config.yaml
n_kv_head: 6
d_mlp: 768
norm: "layernorm"
parallel_block: true
init_std_qkv: 0.0357
lr: 0.00102
batch_tokens: 32768
Each number is 128 + 32 x the weight over the matrix's rms, rounded and kept within 0 to 255. Layers, rows and columns count from 0. Numbers have three digits each.

# down: layer 3 MLP down (transposed), 768x192, rms 0.0228, rows 626-661, columns 0-191
# up: layer 3 MLP up, 768x192, rms 0.0452, rows 627-662, columns 0-191
down626:090161139104156142167113118083158085117162132110107062060129117174102131127100131142149139129118133099119190091088142153160156118129119124175108135141067086128179135101126147118146116068091118169104090169134106101182152127124115147149048082166152101126104140147151087147148146082160201126133122126109101143117166137107150133097097107144131130165202142145125184106117111111109119147125107152172144112149094142098200174160099140186078146147125142134150124140038197107103169136108121132121136081087160094131099146158121110098175128101193158066137161162078139147102144157157121146
up627:100116123121129157162076135077131124176098164167169169169139126097108094152143145093161130103173149174085138099136101176133169143102115105174146150124113103151112146082129097104163131119082096171138120160089123130166164095172113141136139111098139139160156107149126164143116147125097103160079104133099169153112135158080122114101143090124089113115073132102122157127106119139119151135122121178155143114106104110088124092127098158094149143118160153095169100155187082093165151124143099146094078120125089166112135136168167148112128161103125078154073154083126163138147130124099162152
down627:121143181150111136138152151135099122120142150173050108106108167138158126149125104129111130144122143106155100157116128119152086140132101142077139107115173128097129135184142107134129118174169138130092111146150137129088100128093129146106119139126162153128099176127119146114136137092145091120169130107095073119123168119168115127184112133084128137120121136131138118125126132096109192136150130137097093134144150130125116153144153117169100117127157160153091124135144133118103101104128160135161104074136105130096151135173090087091120111102108160115157140156145157168112139163077099102
up628:117182126141136162094138150196130128126115119122101144158167061161181097109157108109157097148063104152075083107131128112143132129103085090116161071087139179085135177161136139104153095099135116113133130155140123116135153071178105164100146118166145129152139145130148162096151111154069132112092164112084107158183111112152102051171145127128145128159079100146209102112076138113148083098152168116092141133150134131172082086120131170076198126149121142116097165134119142111135146070107158064129104123128102146130093148106171171094157179135139099133127119063171152105111139210091088117
down628:125122134140134148149161127114156112188109084089118185149123132159135093102139156088113097133107142142131130153151155148131091116134146076161109129110103091075165074065175151088068223108189119139119113074175181130154124124105167057172138084112149109096123109124147120142112140082100125137130085086119140124129135091118148181143130161092160146121152205175186113142126110153073104135108107123180170147080086092162179139126076176174131125180159061107190139133067073119110148161097110104085095124191170100158104102064101106114097105112181108154144163110147067099122127110117139168
up629:143089112125083141131140136133175107135101161089128140151154056066097159107089165134161127128158112108162097137126188116141097161143130166172155156089083137115176082126135146088119154155162116146074116110120121123126090092201157111156119100119123136080135089157120148078196173142123074125139134105140175074177180129129146133149144151113138083146143170193181158103073062153086085145190111148139127121120102119095128108096072157087191158089128118122110114166130092158065074167101123126075141165200149098160116096149079144127134119099171135168164115154120087166114136113101098102
down629:089150140141162132139148086114116152129091110157153148108119136146166129140148174118164181161123142138160055146143111153095122088134132057158101121171156140102142120088121072127141130088135143181107133127110109150089129136134121190141128136128136157123099162094149074102108141054128140212114143139104112090116135142149098105125073074116167185124095089107132118069130166139160140194089100149114125142146135120079153096167167134122125074107065153105132160171166167172125156129167161139124100157143105110161138141116144127088134077111098056112123138108106116197107126133139149077
up630:151129081135123154094168125053083159091132103131131058055155113102137140142173131173130129135147165111136079144113169085140089099164107075169075100167076139168170108145116117133147108179181114092161188110109165169131136114151083092089109179175069145070127101228140135069162154177087069097161153161140069074166093107117133139128125092122123168133111147110148100190090043186126103098113097129143138113116141173135161119105080124156088095147115189183146129136138122185096115080166142163095124161103080108124190144153136161128125121171162094120142203140140163153091152144138112078
down630:173082182180159104118071190195183125097215178116166120098186148154110067133098161182103167126144066153147199145151118168177054151142156048105113132149172153194141090152137153124126096184100101158104116115112123148147077168120182178102190138130116052089162128139104146076158123189106123114115113113104191112101153136164122100157139152117197108071130113168145094133103111134073040112088159029124187122133108169099110117131090089059127122039078128124159074145132129101166034190123079130139106102133163148132094166094176070153106161090127128085202057068173110176130102096071102156
up631:154075149136127109073106098123140112134168194158128121120164168119157126167135103057143137098152095123088141126145119087121149101099108122102102112097149122104156094130156105148144113158155166116096096136132126173110103104118117113152156125150134154088104120153143169070157090120147144117122152097153132153173128126119082107156087147184104122109124098151121081113111123110049107123101086110124108129118082140142101135130151109102129137127138159095163164171128105139108156069136117135164187112154168124162129088110149164134166079167131157074151079127165109122153163155094110123
down631:098106105068156155156125138143087148164164141178131075124097171130073144128110109115123174112103151119157122138118172151105129174116154142100072108155111170132145141124118106132111141170144141109095170116137137142131125071129145100107074117117104155149094158086123083169106149119082155106111098159109151120126127158151132128145115075093145104163161129104139110111123140128163113143131139142160130167151165107132083097109143129120126078152151118130088118127104108154092097149115152151152152136110117120117130121136146128135151170125119136085116166151099099166154110175134128121
up632:106131138100114160146065204156152116212092139101114118083161097114088182136164113129156166132140105107168144101098170106154144141101163102113164111104084136143152099091153076138103182108116109131190212154168183128125151097132155136110091178201099102132103066147059063171157096170180132110158129118133148144130138077175128088094136086155088158099103131120188139113067089085137140102104114135105143140087101148132064100108141173146154141123095161187205114142118104078184120101125073101137122102125161097125169089125110178136098127123153170111130149137174150119179197185157107092
down632:111209130183142099120076116149108133139154149055163082123104134128241161086113168123103213082108148117113121156107167106169138112061156143177088137142110051166217097162074149118102150110083127105108121139112122106144133135103186092142143054161153117153157128169183134085104231187107090069125149110161097108108117136111182105089171082123081123132121135117145099087115151153134139128122119154093179150111157182132124193103154190079080133124117091185110100131101165089134125097154111067072135109067169139131069159107217150154149144080214167174100097127095102043167119140080170093
up633:180180067136074098134085074152156080163105114118088160141085150116133133143133151161094114087204128149104102124145077108193110104129124091137177153129078113144172151084192135078104144122153122169132206147197151077105141140145144134086145174135104042125176161160136170087126135189191114178145124074108054103099135125181123143135118162157150216128152134124079083092093052073128127094142127117068167142129194138110128096116131156116078092039146137100077130105156106110087132110177122128050098165130136187121196108065072136133146194123116183114153123142170147132102169183117057107
down633:131115082173190165136172155079108050156140156160153116122142104125153132109118150063108144152065140129071096166170180116152142066101139107124156159080142104046111155058065177119089183143209135097073125148086127131157112105197034155132119143153136127117124068138120120141147085195165055175111129114138108109114143161175089080140210160192070098160077205120180153136173178149080127155129095105136113129095134127139117127134034125161187109145103150133088193192126109122143105073124150139137172192149115180106119145114110096102142120181066156192121094146153149189114151026116102123
up634:142149166107081167092147181163134118079058151114081182137168156159127149103104162155160166163055135093112090141116110137137165176075056150090149157161085137133118127167142191083153150107152142129140156113170126118081065094167100147115158117099071171142115133137135105131136094112097110144066156158138166093130076117096154069070159109137128136159133131141114141137088094113126084106172155123141091128145159157105102106116108109108197112146151133102104187154121071101180095091076138110100207081185128124178085178095186114179121112175085106080139132113173175117105143116151133126
down634:076127130120150116171147160175176165092105131115129066155107162122084100166115132078110085053099183091103154133101176166088139099100148106128141148157110102146057156117183111111099105147157182152110122138123124122170195158091131108101147115192168130155118084142150103080168159157068122145103088066140059075169132190110111073110133125095194118127176183105115160096186143114083113129123112129139134107184140072113116185048158106128111132134134082117156134128072143144124141123167186122184156155131173100154095112173127119103094078146124125130129196121155088174114157126118145141
up635:160164135153130144114097134163144152137119085160137128125085138157119155136131142136111137160126116094079146128112136142105129165150103161083096171139104085119123136191179115112142115114173148163115117114152090132154085142162152175104121156155159101085126109135116125095114098132188129118123126119148077144103127086125138157111109148097137097128112115136140161071149153114117157121098121160108117113100120121143137099140078148123199131138090098104091147139162143090122111098135173158127096091090095130120126126140142156129137123100089156113153093167134147130150167166187144091
down635:116097098139161167171135121153139096123140171112132105117146137166137098119135116163148105095134082153119146113141140150111155101140110123101155127139144134118175180142104138119175121078073131093138134145110134113083119146118100137169107110066088143132102111158172099144124131125103149127141144107121095135162100127092116116167153159091126110126153155160067131132134124095150166137145156112118098151133134142083109121114153155168131083166125173148110110103083095199174136137103132079142132151093113112138164148140121086105132137182152169195090121100100158176126087078135132126
up636:132086107085143169112117118145137115149094139171142141092155161092138150127125094110113140097106072153090116154147183163126159171195136135159159149137131097179111077111149158121116163141165099122123133161153081059092087123179088174150142112154134079048128122143079099172166068120191098138207096101165114170103110101170160143118185134138113158091142174151147122150164123099121049081152151081116099164131134118076106132125045146107160152102142089066034100167159156048123164135119152103135153122148090130107179095083142132185152145094138170126111142177139092101098097154142129128
down636:178159103135208114130139128133147139103126147130155057087180130124187129163107089092110145109097126119137146082204040119166158131135091164151174135099122113099106144061151141164145076159116181160056132114065164148128117118191151109179066142100191181123113073100116123136102142106062090131012129122094182170194104153084136044124080122071139066097152157140130175180145162118116120128127176150140082177125099131139163124151133115161109175162148109154136095130100139132079103116088151085180159177147177094163137145140107091071102136128085121183114155091103160156087129142120128139
up637:129131143142102098153111129163188115167108173160161147128092114083106142159103089094150121105126107110051127150168121127102070147131113123119097122149138080112168120136172096160132136135093122130149117112098127147108148129145135117057086104163085105121163139149081161150145164163167090166140133113160115099133151079102139153126101160111130124125122108158106159086135084134128085125099103119128102128177140144136150100113135088118130131136069098146119121138190125079151151091139085135147153135102187087165139154119069128138132098141148136078102145126150122145179144137109150134
down637:144051133116085094140104120131092184095111160100108098130145122143140118098165171121086151103106106104133149118153119133176190088108128184129200137116113160092086134135125166117117127137145140099134110165133161111163109095116092130201143151153117147128094140102139104159151099110110157108128120141136108171127125121131087105087107124108130133103188192172133143083147175161103134127169175101091089169097149117129180171134135142133134160156168152096136142122062163122109125131065125137137162127102077132067095092133103126144156184137076126174124121168122086139109127097135098148
up638:114106084150143170101159133141111072100101151180100161109109173126158108095137148141161124172122109125134106119113127077172156189154101148193104109100072069112127153138127128100114136125120161146164107177125102131129171155182156133129187132145093087108179156120149175070116087136068139148140130147153116116115140139161062142157123141119135097109076137132146152153136153153151176062103174147095157136110109083102116110119161114090141108123094107129096097145102079136119132091136132126139157112144128135138101182074147183098169113173142119131123099085148130116119155122128131112
down638:140101134148146119140094096108143159188127093068127145109123122086132144109082108154097167129153169111095114135137148167140125143138121059102111125143116150141186140091095124131156163145076126142136163130128127108148122122059146106175116158148133128093149116104087112153123178112139201104120115129149121136140071156080181105142173062148138161111128147105168122161131125209132101089139104115205155153136113119122110097113105138183133116213130177133122110145173119182130144198080138123088121120093118113096123091183130115148129110090138094165147107110076075148099103126129156073
up639:119171131079197116093151175162148136124121127116196111111132180120148186141135162159088170105152106180161087124170165106175091146144124078114172074143151120131083113139190161180107109191133145154168122143196155164087154071125159133104157078145136062169144132181177070140062109152121093136052135092133075186178158126074088098095131115163096174048123155173129137135108110077127090152116152195159139088121110142157170122131115132105187132124113125104129117150101094093121053113129074142080082148145179184173170138110116106093140167119234115102170148131131121112111155167101093088
down639:100144072133141140168115173188180160138151104099091133152146140196032167177100101066145123074128166146137116124114120117154138105174118155105087111077125118102086098176085205140120218138067148113133080012153153142126196130127132065115118099095114126169139076159080149146166160073124082117101174142152136191098181106131065151110132164129143152078162212163135108099120144141131067150146122164102142126053170129118093201152144147196101112178154131156149126058134131134136129133171051105118141103157130138101160154119117130142117121126149150178059135081097104047083147074131141136
up640:108087137121095072118129131171118120170108165150171091103118084094086129180203151130153080153084101131121117139072112139125150171106135163110114109142127112084121161102178109135131204156123163164112121103141126094128152128147134110145158112142121153118150130098104128138131092184099107155094151147123101148137111122124114117172138126117122124073155125117147104158166114117117135111131145151172094116090145169167118114174144101142179145120112104082125175120139129125142104099136113101099095113117125095112180089170107091077168137122146158093155086158138143091124141123095113087
down640:149097092147148134174125113123155167090090117126163125122114106158186131060099146108124165105115111143188108134175130133101136133180141082116141139115091123197100136088099162132110163129186118098092145147102157127140130100156127136107065123107075130162079154130177151142151117129134102085133084141096087134146128081172161081134096096121157134127110133152100104148127102177128111094130186068122133117135157150077113106116152125152115123136114160135134128112098156132115138102129105147120134134123127169132144132119162159148130115154121131118099096165064109161130098152124144184
up641:078174150138101153130158182162146098178086112165132106185114124146170123163106135083107176180114075125172057118174112118103107098094107101155150113161148144083148067134142082176087163165091186141173098120128158077099158084111099119129166119163123131127151092082150112127103067134158175153125220125141147135116125138131102131092186127171153139073144118161119079106166143117175145093134122188096121110138176130104107111136065083124143173126107165161113134154143118140091094069085141113136111115172119128191162122098108149063128121111166092149205123148123111163175180134169144106
down641:149134173100114135086138101080155079143091089090149139087143141121186113080127131102121132034107104171146147133164189130150191045132103067147158125136159133131138120138072128159104117110108137087125126138129190102108158135136135110117098107137158145130103102149140124148167086132149066161147176157117093131146133124105134163120133116089175160127206151176126127142121120166078132113137149119119133162075122075138127099113144144162189124086144108162130137089126094131172126175085106145137134173140125136198047102077099109112174127095127120155156177073160101131138097109113191171
up642:117133093156141079080118148142135107146092111203094146166178125105197156118114103146104107149101183153181147091150114158105103112153090071093189157088122144093120148108166130122096149132172121136146120158116134119080060157116160105155142160118084152141112145098097111154126145118159091171104075146120145139128144135104137136144111112142097079103146080171132085125127146149094099102139143137122156127068189107123176151139079129208120104119120102091112090209115111160106097134090179150105154135092106193132142169140138156124112153154096124101100133118142070159183154082108129106
down642:178172187135102063114132118189087087111177117141153144123122141123087157124085100121148170130120103170111167161099132146132121088095110155180145134125085103138108194118130183136160175108132139093123109126135174124131170077112116127130119090122112117131220141116135122077137134160140142109129121146152204153076127114120106128188139128119154105140159159154131114087155114104138143117118136122102139141113084129124099106104114117103095096094144141182141126081127117083177154066118076113100138149172210139155099139098073093100112118125171096163141135147158137085125136123150137112
up643:126189090137125137116058121146124178144099100164114138163073090133161077140184054158162181118182101110094067125086112072129138135150136134093160132174153098118110113151153148115132186124116112091119143109116105115129152122142135110098182133092128127145138124145136091095103066177125109098172160116162172100185175126150109103096165147182114099082169180165134130166089125143133138094098154125105141130110176118105150129090076094129098127133105124163113149137167096075052133106162138144078180152181151118117159127206137121162145137038148149142118184106134133103203100110120143137
down643:116098085116179104091117117149145088179139106163132165102082080151096177106149065148103138142135133133101101112046161134105109131120185128082148198137092142190133107089100091155128139143064119120140114118134169111125156166130166158115134157177089083196059106100136113141110100130149119098217184116057112090133159169155101144152068173126201119138181146081140197158173139117176099117133150151117152171153135202060114133102158139136115150151094138138134151128101163097074163107137114142159108175148118119083037072088128113145072090122136126121143114132067064126149157113174126159
up644:106157098091102139138138137144104171091102084190121104148137139087120075133159140164115124099099116159144151090115103142110120128119140160128149154108114104139120132111104120063124099119114089168128109110148135114092117110154112161102164135117161084149125145144179130156130102144142131110195145141110154113091103129121150089139152121178093146068102110139093066082165107175111124135115085132151111162140109155092152163127145181136129104100159158152167110120141124165124098140165134111092124117170119108143127170087169126131117147109163095149163123177099168115159130127131107145
down644:145142161152147122169107118141114104091129142080117138120118112139155174107108128085136086109129120087143122146136120123162132081163138091119176086130152112096130088168143126164124146140127115074103116176079132120141119150108143092112092122146116131131073075132107142146147137116150135153108125137093095109153157085181156142121131133067111093121129112136126169161105146148129094155139128160126142089141175128197118135103168097132103110153136130116139155114162119102183189124132141126153137177138116107170136090173100120103148106093093150151093149127151142165097155156112129137
up645:134142075082164133158141143064071095119090142147106092131098060191184172137197155128162109137083143092142095109066134106098075159128104134138147090153125096140082077128168109094126135119118182110134174155123117081113092081137087144077098167156170105080115138141130149123159140103114065151165104121139115161148144106116111190124154095143176181092117107119137135129155110096149138154099165099128112147158119177131170122124136139182127128126116132124132118138155122081200121108133058143126147164116130105190108095115141148099123084116152121100131164156203084107149100130117063086
down645:136092164099132143129063114150228096087159122088115144132151140105128084101098102113139124098140156145179130142098116164122127137154132026114163102105088107121092098134186084134146132158116080180175158122123176128098122128116103120141120130100162100153142095140126125099133139117139138121118128150147148091135151158093144087121098118155140100106102139203132124172124125157178178150152161114126126126089111136147114118123087139107077157169116126094130158205148112117135126112069106089143117136059144154141144137165119116073150130119107128070099139125122199189170158112115114142
up646:177080139164138165064114091054125070135123094131106095104138128067088096050108090147137094133165101100130128163133106146131132119098127066148115060178106070129184138145115135196193126198090140149123194159134135090102145047072144056107091152133128150067154105090136114100162112143186129146148121172165113144121071111174151108199087137145164093074090096144124067121065106150096122119131151103141109106121177156072113099132141151060154092124141181147090090104175131138097129130121110116094144113121243132187188174166161134139087148090198182072121062156121191131160127061198160192
down646:128197166150120117138089121158072126105106135159153157077147127087147078151169043155149071138133141095099150159106139063152117119143121131093097123116107136104129166060141128109133192056157176106069187053168136115051164130093116077145138139130108164092083200147127165074121116134154169102137117100174104123108170097113113141131150157121138116161115040060153123130184134096149190118111086156147100125075111161106145146189099099135186198146170115180096162130102183137161079064089105167121111121154190184130125166144111144070131114178119161133146065087142126187131087108124094190
up647:152119170127101116132127141154141119134153097144171136147156146154146158151113126146103116135079099068127141097097065113169091123175130094129138121099148119186144147200122151096129101112114123144156111120117122100144096147174113134104134188142176161144123117165161176106097141145186157145083152123152121154108120130145104087134128089147159117115083100120103092075127110154131165137099123094087104139079158104140133173078130121127089114127131147087100108129135135153114118071090182115138119081133135143120166134147173189130103097131120089175164161098125112091149153165146135078
down647:142151145109155120136086122192125147142106137076175096155126158132172137098125161091099156080155113177092122160121132155100132175094107179153104099122111137130170165109119112165152156166154100073114078096122172125110153145100163143143125025140121112111160157084133094125163120106125125150150102118136097123086098142120152151111157138124125151120140172086149113104165110118143102125057165159144146140150102144102120108187079104140120148089147146109119159133097115111102126161125098136108160144103146130117097105133093127127123168125155146083101129126143117108159124106104139225
up648:125080095090119153155098160113136142150075116129108159151176149088134151110171165136143157091161133150165129095140106117180141168150123097132104156085129124153121079145136102130157153124167197141176098123109137134131135091117109171131094152107148108092155153152081133126188151156180158159090112078119160109165138142092150139109122102116134085084132165138150086093161073150152141122103178103071125096091104095082067078091071134178079096153183117185138076147144065097107079123123100070133151152128123115223120131148125178117160093109092106192104153127107158116147125189167110098
down648:099141147075128166124105077121102109144143134117156128047128146140097137071137130140112144161131145128112157139104123115103113101090139118155114106183096118113131106153089153122110074134066120094096161098124071128105154099109168127131132112149116100175216148151166123107047120111120121106132146173139130120157148186151192131123138100095148131104166125144105147123105081106158101156161083138145141080133152087132161143181126146128158149104138134148192105172138093100118131084112119097124078105178186095135173175145132125093179100124171166158118176131153157065129114132111126105
up649:168141138136069155144106114136085108127105110149095181161139180092180123056172118134155149110152129070171074141146147148176084195166153075138137137126153093156097141159131112104115137100079133161184162117169160136107131124095159107161133138110079134142158102105169119116098052186128126123163109091137151094144160123084099189158135118106100127071134118125129103102121085146093161103085172119135123127056112116171098108153137115151170148153101131137118116161147080102080078099139129152096153109129126138144161101129154178131124120126176132108150089140184174093126135088110172133
down649:093192113119139076179110063168071179165131153171159093114103124130139178134132152104102137103081112122073116064131121147118097086108139093128160122150127167088128129111094145137157110113136111141091118165118118175125118129137158127118150113184171115154165170162118138129166217076109133055122172200109079202132099138126127092122132141089144142116107098130160124089104166119155122153082114137122121108196135159183133116128150134114179142087131131147160136137126146220150150102118119110126095083147094108110099138155115118132112159165112161139131133121083141079122078104094079114
up650:134110063156103134066128178124112128141091117176067120135144164143122086077199126115139122189119076132145056087151163113173162152094168084143093120169103113192178111165177131100181149155092128105182118196154172163131060150162102143157113144165072101152150144105138087126124148110174091156115148096091117154078119156164122082147121130159164135082160188147144096073077073106103128189110179183109122084083173137112070157099153102123100136083100209161184135105118122141108126118059156127103095122093135156155194097135185168093179126157113150146130084131085128175165154156139111089
down650:189174125106128111112120179119157143056174139138091139082136081179203192136006165153076155120143078223203212198059197114103106070179100142187144203123087133139124125207100090071077072085092170110050109137101110120169118191167163101163106057155108116136151135150156157138157195181088168082194183184138086088098150127108112111115140097119178138135089113193108091114120090099111130112146115117138169138177068154108143102117127111180126129113141077169140127141125162140178137106143096118163188067180068099087138188089112081077108144139207128160149072060128105137079087111129099075
up651:170146097113152116098095166066099082148119104184099113110165134144117144129152102114155077149101124138112090095085090078157122122109039138068128141165082095160151108138128096134118188166164125142095100171111093139146118152145145089123120095173119097088104149162077169182091137109168097147139164139084059124152148120147113160178114170109151139090106106072118142100122115111111140079102114126187163126146122115078139182177159121100108099107121166063117142096097114141081137114129138146102151134126113112138117158095127173137160117087106120129111072167144162132103170127170086116
down651:137168160134142189121093068123129157170139114082091131116137100166142131124143123122066108072119163109155140142077110188146084173094188125121127127107126145112102172123119161118083089104050132127143100113163136112113118153099088158140096125153119120160179154096172121113133140125130172099150097164176117106107112106128122124141108101052096193140112192140171131159099125159119134101089164108175126137137080146102089131114072162180168153148160091114148112158120156086114173113138126166118109132154115089164092127160115090130055174117154126140112100119130120116132156145168148131
up652:086115148055159158111090140126101084192106086153124147115126117090133090142165141174138153136120101139139096088113085058130175133137144132103090094139107072145159132094180104175098125154125163175150117094120114118107125180181110053086197128112156116155113162150151105103121079103144151173132154156128118097159084079080097152108108134194169133139167116108131149111138083117146133137127116174050108084109141203094117120094155122130118125060096124206128132098170169119088077174165188126145094062116111165124113170132113187106140106141157075129121127113083149163159186083186127146
down652:167134150186121132114135139047121154101139107081110118070139151083155124146064151172148068100111120152100114194133123132109113140119152091192179114043146155137101075133135168113111120122163121083089051097160117154136105117136149163096134103109136176104113108162162122159134092120192191125130111149182133136144160095132109134115127104114083133135100138131130160174123155087107143139083181154172123138113160100100153209174141082120120155119103142132102175132122052104138175142106093134160079119103142086166130107074212108137158082111103109142146169177169148177065116117130135099
up653:118118143122068145114105179156106076119176129120146153118115155155181119112165149134120056149126109158079145078119170136129129115114099155195124084127142072067132077148123188138149110119134183104180165198165091125074113172107108111144115114173131145123135086089162141153123167112085151132116131123101126122108126113086135085152128112128116131133141150115135097100125114102116119114135163128115170141113141162084154154126078082104155155103143142079121090172182103106172073138118153097146092126102098140121082232169120183134095192113142082155136120122186117133144138112180064129
down653:116141147178175112127106117117108117169077167131114149142134056120169158147138138141081166170136144130101171157111085086098098149120109135138136084080161132161165147117127132130154128141130148081158137126129122111118166094114120094160134123097180121121187140175073145091102136150123134086134095112194115131143135115127168111074166142109176147121084107139129124160088100165087095097170137093089105139153130088121152142136139205127121125160121097118138093092067149136126120156099135167107106136131169105128098064130136116141146121145191166112123134131112131107108123129124115117
up654:123113094163091183106135195155150107131169151123175147139144093169138136120118140152098092176079130090113157130123148148129125115184165106164127113118126060183134171127144140131122180128144143138111112127163112139113116096111110132127083095147103086136113095108116127116113149169085074155101116169092160113170140092113137064169158141146178056160105195101199141119113105187162127116147092099171102150155105080068157066147085156102137101117115139151163134127111117112082080104147141077078129140159190140155130126096099119161103142155185172144110101156112151146128095123122149045
down654:137121136127087088142117131137177145150144121078141177117113152038147128159099121087131180081113179140122139175163134140078135071104155166129116144164104104098126134114095105140084105115128132151137112155149108169181188144105150089105169144083145116153125137190094124156125136119126098121088155142128143170162129143131117124097074113123133100093103114144108120143166124129126165084115150103125184154176124111146107142103171144145116138116103117074095059159136110075145113095140151164146161149118108079114147120133161163126142121181077073160094138163143147113112123134112170147
up655:111146094056142100117124112080193062216088124168073162137159105167115122123173122088126114159149105134094147100144162135112149110106159129119138184130110113139104122161150110132086175112117093159092181174114153089144134097142161136158097158123124152098102136106086175114092138102150146128127190148204105093182154102151151071119142157148119079132093161121189096117090135113130182084160088133113168112121097147108074112124079188084145165104089141089146098160144147131154140150160111078138156058096079118172113142082118150098169087169127079100160107106089169129170116194150110090
down655:154141175096148136095125118146184135144149126088114119090122092140190167129139153159094176180125102156068158150078129056137123158158136136110138078105158077122154141175125138170159089195164173134138128112138085132121117131161124146127088126085125091108202167084167129117126119116130080156149144125145121135139115150120139100168118131087162181061107169106091079138134143172088104116111140087108145107130173098101114127117157172142174175143152152077122132176161192126140120115106093111137023141126163116080100161129112081056164120156121138134158126096143124088145126137158112085
up656:166109103094060072123124135087133169135182171145146097072123068131145091134170083107193108083105136178077148139093134145127117132109181107102120099071133094122124159148161104094131178091169108164108105103169086132138115107142158201105182090152179125091162119054107134097162154153152094122156176178140124138096102162157119056137100128172143119160075136116180126175110147100080083188110133154146099148070108181181126093171126103151101102139067185156142159107163148065119157100104124141088158121089163163092116120165156085132164190139110149108072124059149152140126090102178117155
down656:124132150135154177094172140191142080161113094082161109102112085130112129150095129082170109074061176125070094185174165143118147075130149215119144154126061148082125152118112146120070090131148098166170085133154137171105084064167137170128184134094158149141177181111099149192153133116136088160055147076078164126117165075127084184139133176124096126132116132128114128134158082080175100138172114130119127177140068119155098153130130166105148119129120153178103072086096088136156196179151111119121158110128185128140110109131103096134140087081132086105079172136122201081095081127161155128
up657:126145130133128151106081155158076103151121159162113165129109076146161067099135089141172136172104126183127120145137069113211085148102067113169123081142074160103153104141127159120118085085170137139130149125149130091123087126147128077108206080150156084142155166149120170130161092147140077187169106147143132068103132090108149073108104182168106111140119151117134115118069102117110105145129160194112154110150071126077134127133176096071129152167182128140135097104144113077113113124086125153157142152150139109103097187141077102130150160098092094136135160084206135128187147142097169154
down657:081161097110193159145091144107105155131122106133153131125151127134148128105176151117072130163095124151172097160112153131122156099124141033150127136033095162081122111087092142136124162159145082123134136148104142088134142155132163108222137095151133103130144124122131104126136135162067118076158150085159056137124157151147117171110164103155116084179093181156132156144107113106139141115129151078123132123079110088165143120113157124145093090127149129108056176111106192181117140151069123144077188138130147118098169039095109125125136096133160141112123142155111135154175136110150150109
up658:105112074144128164156102172108149100133097141173187149153093165162063119069153108134085136101147121077115077129097163088120133193171164108169176135129130081175110111111196161162163183120125127113132142165139074086129086117083132071157101079181148068067162085132123068116106160148063152110188157156102176190113158148145138126147184171132148095182190177155132067133159107107109088100154163118079155154132109107173156106136094112134144096139114169100105141120182123076145137148100149139050147149083109127119158122138100171155131158069160177170089110160075116089186167119096083165
down658:144156174128147105098122054163121110131114126151115122144142109109194137084124143107091154154153114154111199109157088136084171127047106122117108124160154149160199114101100150149102126201030107178127151165188066138118138110134191176161158132143169109163106154102103154184110093114102066122133103142141110069121141144130148139100076159094151118113094115135117112198176092082112105140126131096043167091142098095146095138107166170147107112124116066136204131170032144132136185179113159088103118140117082082127081095107111176139133130137078125178176158174104138109117090139232137092
up659:129158107131107139139077121101104125134142126175128109103111136128197155136111141057140114048123039062167068077137093078122080127137115150138125116184088071123129158176123152100109090101079198114120194128182157099100159169108133154052078102116091122172118079133094097170147078082164147082128165162160086120182187173094136107156077102142147113096093154167095110061107093155154086146100167133089175101083152137152127109151069148102145128124108127188125111153165143158144128095106140120140155093109167097156138205159121150098128102132203105114183166114173180100141097117149170149
down659:166137148113178126121138166140167131102111058114119154158116112093132138164160126170124113123137149204110138069130091106151108173138150178085155089128137106134164131118141153116159150122116086146136094153121149158117179084186134185122124108119084121089205071069156090131158090102151089159104177081186105145089114069115180120171081095174071157108148118095131153097134225149077148177081151080112087169090127165121126073180113117153106143134154147107141136112084105114058132094109075082152105150165167143137060112161190105121159184137185084105134116116138123116183129070101136112
up660:100119083104043093145094127115146080095152069190168100188162088155154139087124138041106119130101070120156105167088144092140147103106150122123140090120139154140096098166157115164098152167150103109073114118128198094131148154146151155131133154120099109117167121081125141144135104115110091123113163129172144110111121129099160049144183104105084122140137167129145116150103090133112124129097190144124175107113166082088055165148163137095160129130109110121210142158152116127117134120129124098102142160098141106109115078111127175131064107140164105138173159132087159148191096141185093143
down660:133125105154103170097099119145153114185116164139149129122115151197148170171142176110125150176113155118093173115108107131159104114123113145098095163103141085176105128155119141094171101145117146075165153121155145147142145095063069074129090136135162131088126138093154137183130113076131110171145095121157067166105156108094147160127165150129151170132144129152104152094154057149105092087152171095085128110145112095140132085136112173145118097141176113136130145141117077120149153107088096134120136143069147118169146146150120130127122114139140074106135106135154136157075077103137116057
up661:151115104075125158172145146155140133116098122157127116138085159141182140136161177064143158123086102141111085110134171099081058145154136103123150088148069076075106108126150152122128167163107087115148110147104116147125104116074132194147132128166083124081098140108138142101141081139083128145151120137088088145090095111130083178128100101132162139112150218129141072088178061173137115120138128133170153070144114103090147132089140181145091134155107140155132139160168151122120129119134085137144122148192115101096161138132165214083150106098164107131136160132129102142097089141193124094
down661:180136115147126100083062116155126162161148119087117147111198189120124103103091129091144094146159150181162158126167167133186120120135082113111135178121179138160124139141104114125074141143091155143116086121104155151105108142139150090167150122172129173178170152097100130141083110126107186113124117096135150162136138072151132119157148123138096090122105058120113132163158181105155116154175121133119151173105081109132160114097150102117143078077146104152102132120104130096146117113098140157166083126070054126117155134166106136119131124151122059181143088090160128124131076131060124133
up662:123095131072160152157062128155104125130093123120155065179164095142135129116166100076168114113146130124118112113120158073099116149142174109121142134143137151100122139070138158107085117196163121105171124140095108072127141161075141058132186110153112069092168175157106107097095129136122114128140120072094116155158113123067142145147104154112135165142131206161148103103101086139125109179128179146152102129078171117127090191134131087091108175157110169174143094100163087078154107092081094094080138142147159144178092113154132179056122140074105119091155134121152135134169153147163123129